config.toml
norm_eps = 1e-05
attn_scale = 0.177
init_std_qkv = 0.0873
max_grad_norm = 2.0
schedule = "wsd"
max_seq_len = 1024
Each number is 500 + 25 x the weight over its row's rms, rounded and kept within 0 to 999. Layers, rows and columns count from 0. Numbers have three digits each. The size before them is the row's rms in percent of the matrix's.

# o: layer 11 attention output (transposed), 64x64, rms 0.186, rows 20-34, columns 0-63
# v: layer 11 attention value, 64x64, rms 0.237, rows 21-34, columns 0-63
# q: layer 11 attention query, 64x64, rms 0.234, rows 32-63, columns 0-63
# k: layer 11 attention key, 64x64, rms 0.245, rows 32-63, columns 0-63
o20 077:503455455512505557500503516445485521470498482528492510523545504482525474483502490500578461474467479492522491522486509509551496511481495485537469495533486519475510511473518488477500487518500489
v21 073:524504485515493471458449462539519545496497513530515543511519483524539505501497491491504466531535509480531470486507469491497494475510540518473465530497519491448508502533496476511503465484486554
o21 086:521481483462481487517488494490514488534514501450484535518518475503492475462556523463568472510487525501496514521490509553485558494495481502509500489463518516500498489472504514513502475513515439
v22 079:478487495482504476514483488460473471510522517505557515537528506483510529471491478482534479550479491534537484465497515485489520452523465458531466528501487514526499496486475526554478510501476514
o22 084:468473510489509504487498496534531491457488516484480480464512500481470498508533519548462538497487531515455501505524483465487546548485486526496476520428510501468511486522531512535485500495515529
v23 086:491547517510509481470439462531535489522498543479539505495479505493469491483559501451500507522504469493507542493500523524511505502521503486452490524472471478472509535474492508498516520514544514
o23 078:491492515490517477484530504503545491516485484549495512480527468517539489528490513526553491530451543486462500514489486498541501444516492470495493476481489489476516542530519488476495484487499439
v24 072:491539516465497508492518477545492473476545541512486493469494495529515482479514464446460508463508482488505477512553535550532504511440509479509521514499512488485470532499495500497514512523526521
o24 072:485470514503491462479484508498499501537503495507486515503526521554493520515531530461436473496482503545526489465511529470505445445488462542513515504503519495505497542495500473467509531512491509
v25 097:540514546531496483478486510505522486500519489502468489482429479530516514507465462518499485550537503468470484561502492490476504485550490494529477502520529491478482527471499509448503493496503513
o25 089:491486456517484524454522524486499480494508507505513511530533555478487501468523533536529483511460474493545483460498531482542519530511490500463527491517528475479501525490482489475521468487478450
v26 083:510486513478493505541465456472477517513511476519532544491488507528531509485516465519478477485521516493571488513479516470491505489509492461512535533528472514497462540526486517488467525458478528
o26 096:468496484484485486483498546519469503539503563518479514541510509485454509498513522493469493553456515464474485492496496486480551486492503519495493472486534517477473491508555464493475527513497533
v27 088:504505498472508527499479479495473518496525458473463505530518502511516514418494504482525514513515507528476543489484515500504492538467472533480476453501479502564517456492515472464474515487507497
o27 093:493487494489489491480515495488476514516488510508497449467467492494517500498507534493536499507484476480509530497485482451505463526515547520496513521520524501462456492477501538590503479493500562
v28 081:435500502523511496487491504502524508534473484525492517525498528465553530536486458494522482476495567535516535501496507490483478506501502507483529483436506511483514447513502456497492483521498509
o28 085:503492436494528502507505504525542496572522493464488507458514492497488502458464537470489504510542513496491512498498503543519491487477508487520484470558458487511529460469518510500484476519501490
v29 102:547455484465551500475508504495565500472485502509515491522462525506509524519509545480492488474476503486467503546479483512497491523502504454527471528511533486474482485509461481460499485519539489
o29 097:463477514492483472447499482501478515511502499499483526540514505468507492468514513451494497489468487503545481521504538516519520527524426535488513492524489514521527506542520502462550512469487475
v30 080:509480523511506486489513467464480494550470474498492493508487477525453509479474565532512478532479566516504482525520469501472496527515428477507514498494460523518500491509499503523487530488513500
o30 076:504508493517522518482471509505485476476542528452499485504519532520537467473509479560471506483543493519507498500490527436466514513492514458493470474537519496502483477479532492537538484488529484
v31 081:517518477506517454475530491521501441517486502535513483514522496509454483512466465488513536506523467499512485506547493508521520482512507497521491519464478490518495514526523436525467510527438476
o31 095:520469528507541541537517477467487535530521525447490509498515504466504447494518509499495479497460523487535535492503489538477497500469471527475486490483504490469501474520500504480500536521532438
q32 036:490485486464468500494477480506494500482487529492461515510487532463522507552489458516496499514524473511514535482506543510524495528475515564514489539511477513465474549488457527503449495471492493
k32 031:497494475566530486504505471498466474488502481491520457522518463511510472445514549491492482505531518488464471520511462515480502482481485442501496466507528475540505495494529503517541493528523501
q33 039:500516479456513477485483490512504457477500518507518494562474504523489487504496523490548524491521515480519506509481505501462493515454491519518513509458495489529508527522487507510476492441514590
k33 041:563504488492487443500484468513474501457494488528471451514513503499560535487507488508506483512472444504466519494507491478522461479535536474505486485498501517497508554473503504484487505501495463
q34 045:553514482480496498500468472509476473502494486535508525553510503498539504463506511545540522492493471498439549512481507465503508536506512477513471520496466509536506534518513523478517468489503542
k34 055:477496497543501552516534485482514501495526508473511498465484502481500477522509547501480460477518539524485503502510497524514510551493492536501495577495529490468504479511510496506475556484545469
q35 114:511476477489520511469532497502501507480513505509434490544544502486530491470466506518481495518497459504483542518520479479500481500460531489528484505487526464448515517468512485465555514508540481
k35 132:512483464480513510456487526465512483527522515495482518521578507521516529491492524503464478498526443507510496497488493446526512488500489484493499446498492540511511513465473462460529513500521513
q36 031:517485488507520549492499515479468509510498503466451531452487502470504509439522513504460511496498527467534476507501502561500513508516475449534460479513499504529475518482529468536490509524488500
k36 032:483479514483516465506500477547538514518505495506516468520529543531508491560472461452530517520505476522483510467487493464492491521536478497473535506464509452514530520512511535486541494496510503
q37 055:464486541494511502494519509512508533503489500504505524437488505476444537548513474461473519467515521487553494522496479513492485475505476453516543502505469496522484476471536473493484529511490472
k37 038:514511470523490554541512503485492466486533475486524486478485511515469480488506578535482501480513486497507489502545515510525490544501466532459507521513477508462510484486459496502449528479486496
q38 089:490526511502484476517499527520516502516474507500556500472459504515434519532515483469490552487511524493549462506501530503501510488505480466468556486506475507522493485498480508513486490505429520
k38 067:513507505548488532527519534471494461543490509500557485474457481505461491511534529504519526480475519478492495523508502481461525540477496526492517530503494531483485469493448508517496483490473552
q39 108:506490538513498515534470473484488500510500489486530505486509493469521472486507488538502459471492529483448526499479464490503519537567460535514450487523475532531473516519523518481478485500530529
k39 106:471486517504479552520542475496496493507513530464513490493461511455483472510504525495460472483483540503515489502482538511498508545506481526471479569482491498489516483512500515509439539468522492
q40 136:479452496512476517503494466532456468494491506502541500528560511513499489522433525536517483487465517487507505475507442507497497475494455545515516483515469488499528470494501534502516495517522504
k40 122:494485502524528521474456511495514499485535503513481464496502479507496478528472525516481445489455500474497534521479497502478525513505497478498505493465499482566524524518495566561460498489526520
q41 133:503494490484487517534481506514521466483500489538512508452531511464530496493539542474490494508527509501533484523459511478459473474462559514462487476477464500475529498526488557477502515487501516
k41 130:486508496495518565521494518485488480527456496514456470519517510515493507485471520450537487475536517479548512460503498497472507454505519447506476525507530496522499541537494484467503522479502520
q42 134:498487518493501485470559458491493501541510526525437504489513526507539508504529500467504513459527496492478504503510460466475471547515484479482525471473499537497540463517459498514477525523494509
k42 128:476489541496493502518453535509491530549497505488525467490510451497555531463490498511486512476524485503523513544509464485491456494514502514491496542451534479500463473514477513509516520541504477
q43 134:481468525501468485490485526519439489550489489474456489462497497490515535549537478505518493558505499512519492499469508488513515508470508481534506499540529497470555483485519515528470517470499504
k43 130:503500470503527493477492527474469503570488513455525483478526478496491487531533473487511483501486519418473495491528528513499466518468542549518509493518502523504494482530516492487473527494527512
q44 123:490440512532505503461492534502540495538533479517520495479478510470492474483473490485529498517504485534497515489476566502492510488541519509498468478457513514458491504468488492493459525552514470
k44 121:485497528470475489536540467455511500523505479502506521490519492525462489480545517468554489523494504479460546483492472483523501477499485525510499484478548476446489541517476479518490502531495471
q45 128:484489484518514499447491466501500493495515503492491552514500480493510540533490464497561473521529523566513531529499496479455530497493512479485486515457491492529466508485506521480481466539469480
k45 127:522490518460501439487513484474485483443498473503471484470502499504503546520508517523532517510537508429531517508498507491532544494489518506508483520442493492500477488532545521486515501494515475
q46 126:551471469526544477478538503507516525466481503500517488505501452464526491487510473479543534472439522509488494516505504533494493474503474464530508511513522447491518491501513481538502535503536508
k46 131:532498516518510530462552500507487511511495469545502482466510497460524490459512458510552480482450506477547460508477495525529497491504478491484519491467456532483520514507511514505460496519517527
q47 128:480519525512513495479485519489465501496460534503488545468508558450486525484494506475542554518504499463496513482459481520461467542502465508481515508527473484500489542478498527464512517507500508
k47 124:515522482480466546468485515483470500502501493510536473515492488433515545529480487504498511486548546486476536491490515519531499506573472485478540488529524462501499528521505506510512481496507497
q48 118:484523474533491484469516523506496464481499518441516503515499524493531466494536562440466469514505525503493498559484481512537541475491502508491548473493550500488511495509509500493495509504482490
k48 122:479475534488502489476502512538491496515520541494509432476519491471505488485546566488499501516479515519531455507506520483466531470481448497527517502511513492496489492537532477484502441496502503
q49 135:458480545492506532526526513500504493458490492506528481514505488503549518507463471475484516494501527464491512513512552473483533525482523506508567477463508497498520513464511480463445473489516488
k49 133:518474545522479526494504533512482535467538538536493484506490550502502508523540485507500472537466503467485500462523495462497491490484495513481518511482515495532464493530426479484523540489499491
q50 132:476492533508483475494508514523500493498501465508488465488510545483516473489522473464514514521471468499493509550504512547487539496497477489581503549500444510508477488514468485494542480520480486
k50 132:519471503479465469491490483507499507487529488481492479520518493515496495513551467440530460458543532517478495516511524529485471510517460509504493534503475545506523548468493526513524494448494512
q51 127:476481493510542496502539516504439510450506520509495537522496491490508506465513465476460472512513495505532494464496513457531486490480536526515501508531474527475465499535497525532461479541476475
k51 127:482483470538484481482552546478491532480527525472462477474521530504513500467474535494478506519544520484511508471534519489519468482504474487498460533534474475495472483482493524510467487543473503
q52 133:479486495495482485491477464568506538513503512521492522498534507457508474467507528515522483461501487456490456482491498513544503539469540505479493509507520502543492505515524462480479462490451479
k52 135:468453467544479483514479539504529499501500461516469528519534465482518489493493515479552483512484515494513481482507484542494529523530514505460528497534476467510482464488527478472534497492525453
q53 135:510524463484512558507505508543516545485496483453519502492472528522544506532522459486500441495481546460535479503463486500496512523520488474507483502481481504472514494472523501480541501514474514
k53 128:490512477485510529485459471476481521470532497506517443542510500486509480506508491492543505502549477505514460500471476499524551546495487511537484496529444511472498495524493511492475560503494480
q54 131:500510499507479477527479523460525474516481498478501509510509533439500491508495481505485502497481541483493449517560460466505527507472496449491459534494524519523531548493493506527489527530480473
k54 133:512483496493512517493497504465482478491528531475491539518506509485473484490536487553477521467498538496523489522507506523482521459505468479448498530493508536498543486522523470471528531524493427
q55 126:489483500488503523549495481493506491495469510490478495512493517473536503532497510483534472521521451484457454507517565488483517478504471532470518520515515476489500476475520492538530514575497527
k55 121:522459518491479522515479534482483500471528503471512521501494525503450491480462504468528458494512450484504505517465497514488478509505512520496525485476541519470498469508538513533520503564456543
q56 126:495438497475512476499484494463453532507464502519552565454483494512525489529489504505479470485501485492493497521495521469522512516519489494514488469521471481506512561539500461479529515505498519
k56 130:478536490483471460468524500441438510482476512519529509513466497498515452509487523477515499497482486528539514483465490514480485496513524533514532534515497520562509534484493493476511517537520508
q57 130:468477514514467507492507484536484517431472525467476491526521474487480534524539502489507522509474444522531517506546509488495492489524539497487450462494520514498489513489493505438498510506493530
k57 137:475475538515521471478492460507503490482488457472471484531514512488487519492476535523462535488455517496540513496511528460513477516540534507487506488506508527458474517508506483510524558496460543
q58 139:516520558515572492458483502494484517506468431486510512534512515519495500513525537497491514474485490492452453489495515480468491488508493506518491484535508487520526499499496539494519472523504446
k58 133:549511532544491514489496513480522482469507472429530495474561503510507503507491481475522483495490473537505477480471527509522446523495495479485480503504488466523503508563502499486492471488515463
q59 127:505490509548500464524445508514480486459461514501492512495487514501532506500509549553525492508516500529508501450484522490534463467499492493529497496452475534501524507459497452542488518501480506
k59 130:497497496541543509501456492496487513466479469518474503473518473547471471486505512513489518487522533490497526488517507462496499507473506510504552527487484491471552490501472451472503454561486532
q60 129:515455456529476508472516461539455492505510452499525524508506508535482499455516514498474493552529488490501459491527492492464501498521470479500479542462526491490485510535512504489465524475532517
k60 126:449529510524515503493520527498466518463507473516499503467502469523503457489476488502481531491503508505482467458500499479470498522473493478525476461464558525498470531496570518516527519496530509
q61 126:496508501536557481534458449475459535535517477463493520473479502497530529477507522467493489527488488502524520455546490547503549473500525519492524484496517491487497534502500508494525487492487477
k61 124:552461482547517502540494459447456484508535487491496488498502512461528482501504520480463524505515498507533534475510512527489498533479508496537504476497504500494473461479492498473531442513537509
q62 139:509501497441511468471487539502567500522504484473485509522454520505525518502505481501488497510493501522534461414503486479494506513500499547510530528463496483507501482513525512459488507501501539
k62 137:505509492527493465527505515508513513515500485527516514517502494488482502535471508476449501486532503532477502504510499529529531468451449530508506471454506487485499510533487526428487555523476535
q63 129:471489495479516497505503479471523475490487522511532470503514442503505539516543519482454499542495531513478496462456495521523470536492480446494514504508491504547467478491525483494514524556506477
k63 118:497489522491489508486515481507538493475526482515519490450505479462485550480473507534463437526535500511471479503490504531482469468508545472552512509509477530517512469511517471491507534538509518
v32 120:487521504530519467479469472536485508507487508483564489528526532457545554521496508508522479502455502500515542461494466515484520491446477472500485503486506495455493489472517502519525482498512523
o32 118:531490526486475493528528490460515511486531529470468520455536477487463489492493476525464460513557511482486475507500558518491480460485504503528512508524511526490504518452530491494527493531506466
v33 119:530483509459457499476488481507523469471538548493524497482521488524538496515447484486515529503493476485489455500527477509519522500487563515525531511536560490495505541491467486502487495483489497
o33 114:484448489495514519477478535493471548493501507508446516502517517485519485473503517536465509465447534546527552499513487548490521490482482507478501510532497464509500463491514471515494530499513468
v34 120:493471548514486539511517508483518508519523523479427521496441502503540502519512522523533531459521523500463470512466493500515476487470499472533523490493483488479470511467530490466501489494498536
o34 123:501533448447508487529495501503484535519466473558505465512517470499523495488468489482529469515471486521498554521498479440488531479517489534503482518504526531502518505475508529486490534483495477